Weights of a small GPT-style language model, trained from scratch on English Wikipedia: width 96.
Each number is 200 + 40 x the weight over its row's rms, rounded and kept within 0 to 999. Layers, rows and columns count from 0. The size before them is the row's rms in percent of the matrix's.

# layer 8 MLP up, 256x96, rms 0.151, rows 245-255, columns 64-95
090,214,220,205,266,190,242,250,240,248,213,124,226,207,175,139,254,160,241,151,202,84,179,191,210,41,170,184,253,226,172,164,209
100,138,185,251,213,276,211,220,227,174,132,108,162,240,126,197,225,151,236,215,253,209,152,211,183,185,193,242,213,138,232,205,156
109,219,221,228,236,164,168,146,155,222,275,222,218,162,212,162,257,202,182,146,204,177,196,148,162,181,79,235,209,156,239,295,224
099,196,244,190,221,212,156,196,169,207,186,217,213,216,224,149,206,202,213,159,175,184,113,220,209,208,201,217,151,237,255,186,160
099,228,141,187,188,219,171,160,232,210,141,201,236,205,245,199,204,150,176,159,255,200,231,163,194,221,56,209,176,148,207,159,202
096,205,151,211,215,156,206,188,126,161,261,195,225,187,127,225,164,265,134,197,237,187,214,212,245,233,215,205,231,168,202,188,204
090,193,213,223,166,244,160,214,193,198,149,289,259,188,189,180,201,233,131,214,208,182,189,163,209,213,278,140,262,174,254,211,224
108,188,219,190,244,180,191,172,110,270,206,168,170,178,222,228,240,230,148,210,191,202,203,161,166,135,124,172,214,206,143,227,191
108,231,231,192,126,205,221,200,211,189,199,166,288,205,245,226,188,193,176,177,231,262,214,198,188,183,247,218,233,180,224,158,175
102,160,165,179,237,231,256,129,214,228,236,195,193,197,245,169,274,277,237,269,202,152,224,214,154,199,203,188,166,134,208,187,175
099,185,237,184,177,208,116,186,176,177,231,250,256,190,210,200,241,171,224,233,207,169,280,180,212,147,208,222,254,147,229,177,184
# layer 8 MLP down (transposed), 256x96, rms 0.149, rows 245-255, columns 64-95
088,235,229,195,253,189,188,149,212,167,267,226,247,188,182,260,173,184,110,231,183,147,185,189,213,224,231,192,126,231,279,213,179
101,197,240,250,166,170,173,228,165,183,228,198,213,176,243,201,178,164,190,127,221,223,198,203,199,175,260,134,167,158,161,180,270
106,104,204,204,203,191,228,192,203,155,251,133,222,128,203,165,189,155,144,246,163,198,149,196,131,188,148,168,237,193,216,154,256
102,260,228,236,211,231,244,249,204,167,137,230,164,239,176,225,176,151,147,192,239,341,134,216,227,220,202,158,205,173,183,137,233
096,131,208,194,215,233,206,164,241,181,176,127,212,250,135,251,244,233,190,184,220,185,153,184,194,189,192,193,199,132,202,216,175
097,177,205,303,218,224,129,186,210,183,139,228,254,201,220,179,182,216,279,244,156,141,233,160,156,255,184,280,172,225,191,201,257
095,235,231,225,145,160,226,123,291,202,222,248,216,212,278,204,156,200,181,162,244,169,135,251,265,244,199,261,203,225,247,178,216
096,225,167,186,279,179,194,262,235,135,255,195,195,163,203,151,233,209,172,178,111,276,221,162,136,209,232,169,192,259,175,194,194
094,146,225,208,235,238,140,196,171,285,197,145,192,203,180,129,192,222,257,187,212,183,226,248,133,187,244,183,207,157,145,198,163
095,186,220,220,245,157,219,202,183,234,154,197,225,155,160,245,156,190,227,187,191,192,193,160,176,181,227,148,258,125,203,256,208
101,221,213,229,168,208,272,194,149,174,190,141,173,196,215,168,218,143,237,244,120,286,216,147,235,241,141,152,142,222,213,213,175
# layer 8 MLP gate, 256x96, rms 0.162, rows 246-255, columns 64-95
082,221,131,143,218,185,213,187,252,211,199,196,173,107,207,216,285,175,248,196,143,232,181,173,178,194,214,189,251,249,184,168,222
104,186,236,214,173,289,215,176,180,143,150,117,192,221,194,189,203,242,186,211,219,171,155,150,181,223,199,199,231,239,275,275,188
100,209,200,138,291,197,166,153,203,273,195,210,286,175,231,197,229,204,213,204,219,157,224,206,303,137,192,230,177,197,109,172,203
101,186,197,193,154,209,168,185,81,200,174,219,194,202,228,143,196,164,201,219,186,177,122,206,201,164,239,203,169,184,251,232,237
094,165,238,185,221,167,172,263,148,245,220,179,203,215,187,171,150,138,185,225,190,189,167,236,165,159,274,233,180,169,249,196,256
096,191,191,126,150,214,228,184,204,148,250,264,178,228,175,212,199,230,219,216,188,205,211,179,232,210,109,170,153,183,269,200,207
104,227,194,157,179,260,150,196,172,208,76,236,245,197,205,228,204,233,196,164,216,118,254,279,203,269,157,247,200,184,195,233,206
111,158,210,212,226,196,232,141,281,171,232,151,218,197,159,193,271,219,262,290,219,232,167,243,147,204,192,216,211,208,198,211,210
100,172,260,181,240,119,151,156,232,146,198,201,244,215,172,214,167,258,141,191,148,139,126,221,205,244,242,221,215,216,123,276,212
103,156,156,176,299,197,167,156,304,198,121,186,195,190,231,170,211,269,91,158,188,183,207,176,191,241,212,228,230,283,208,220,210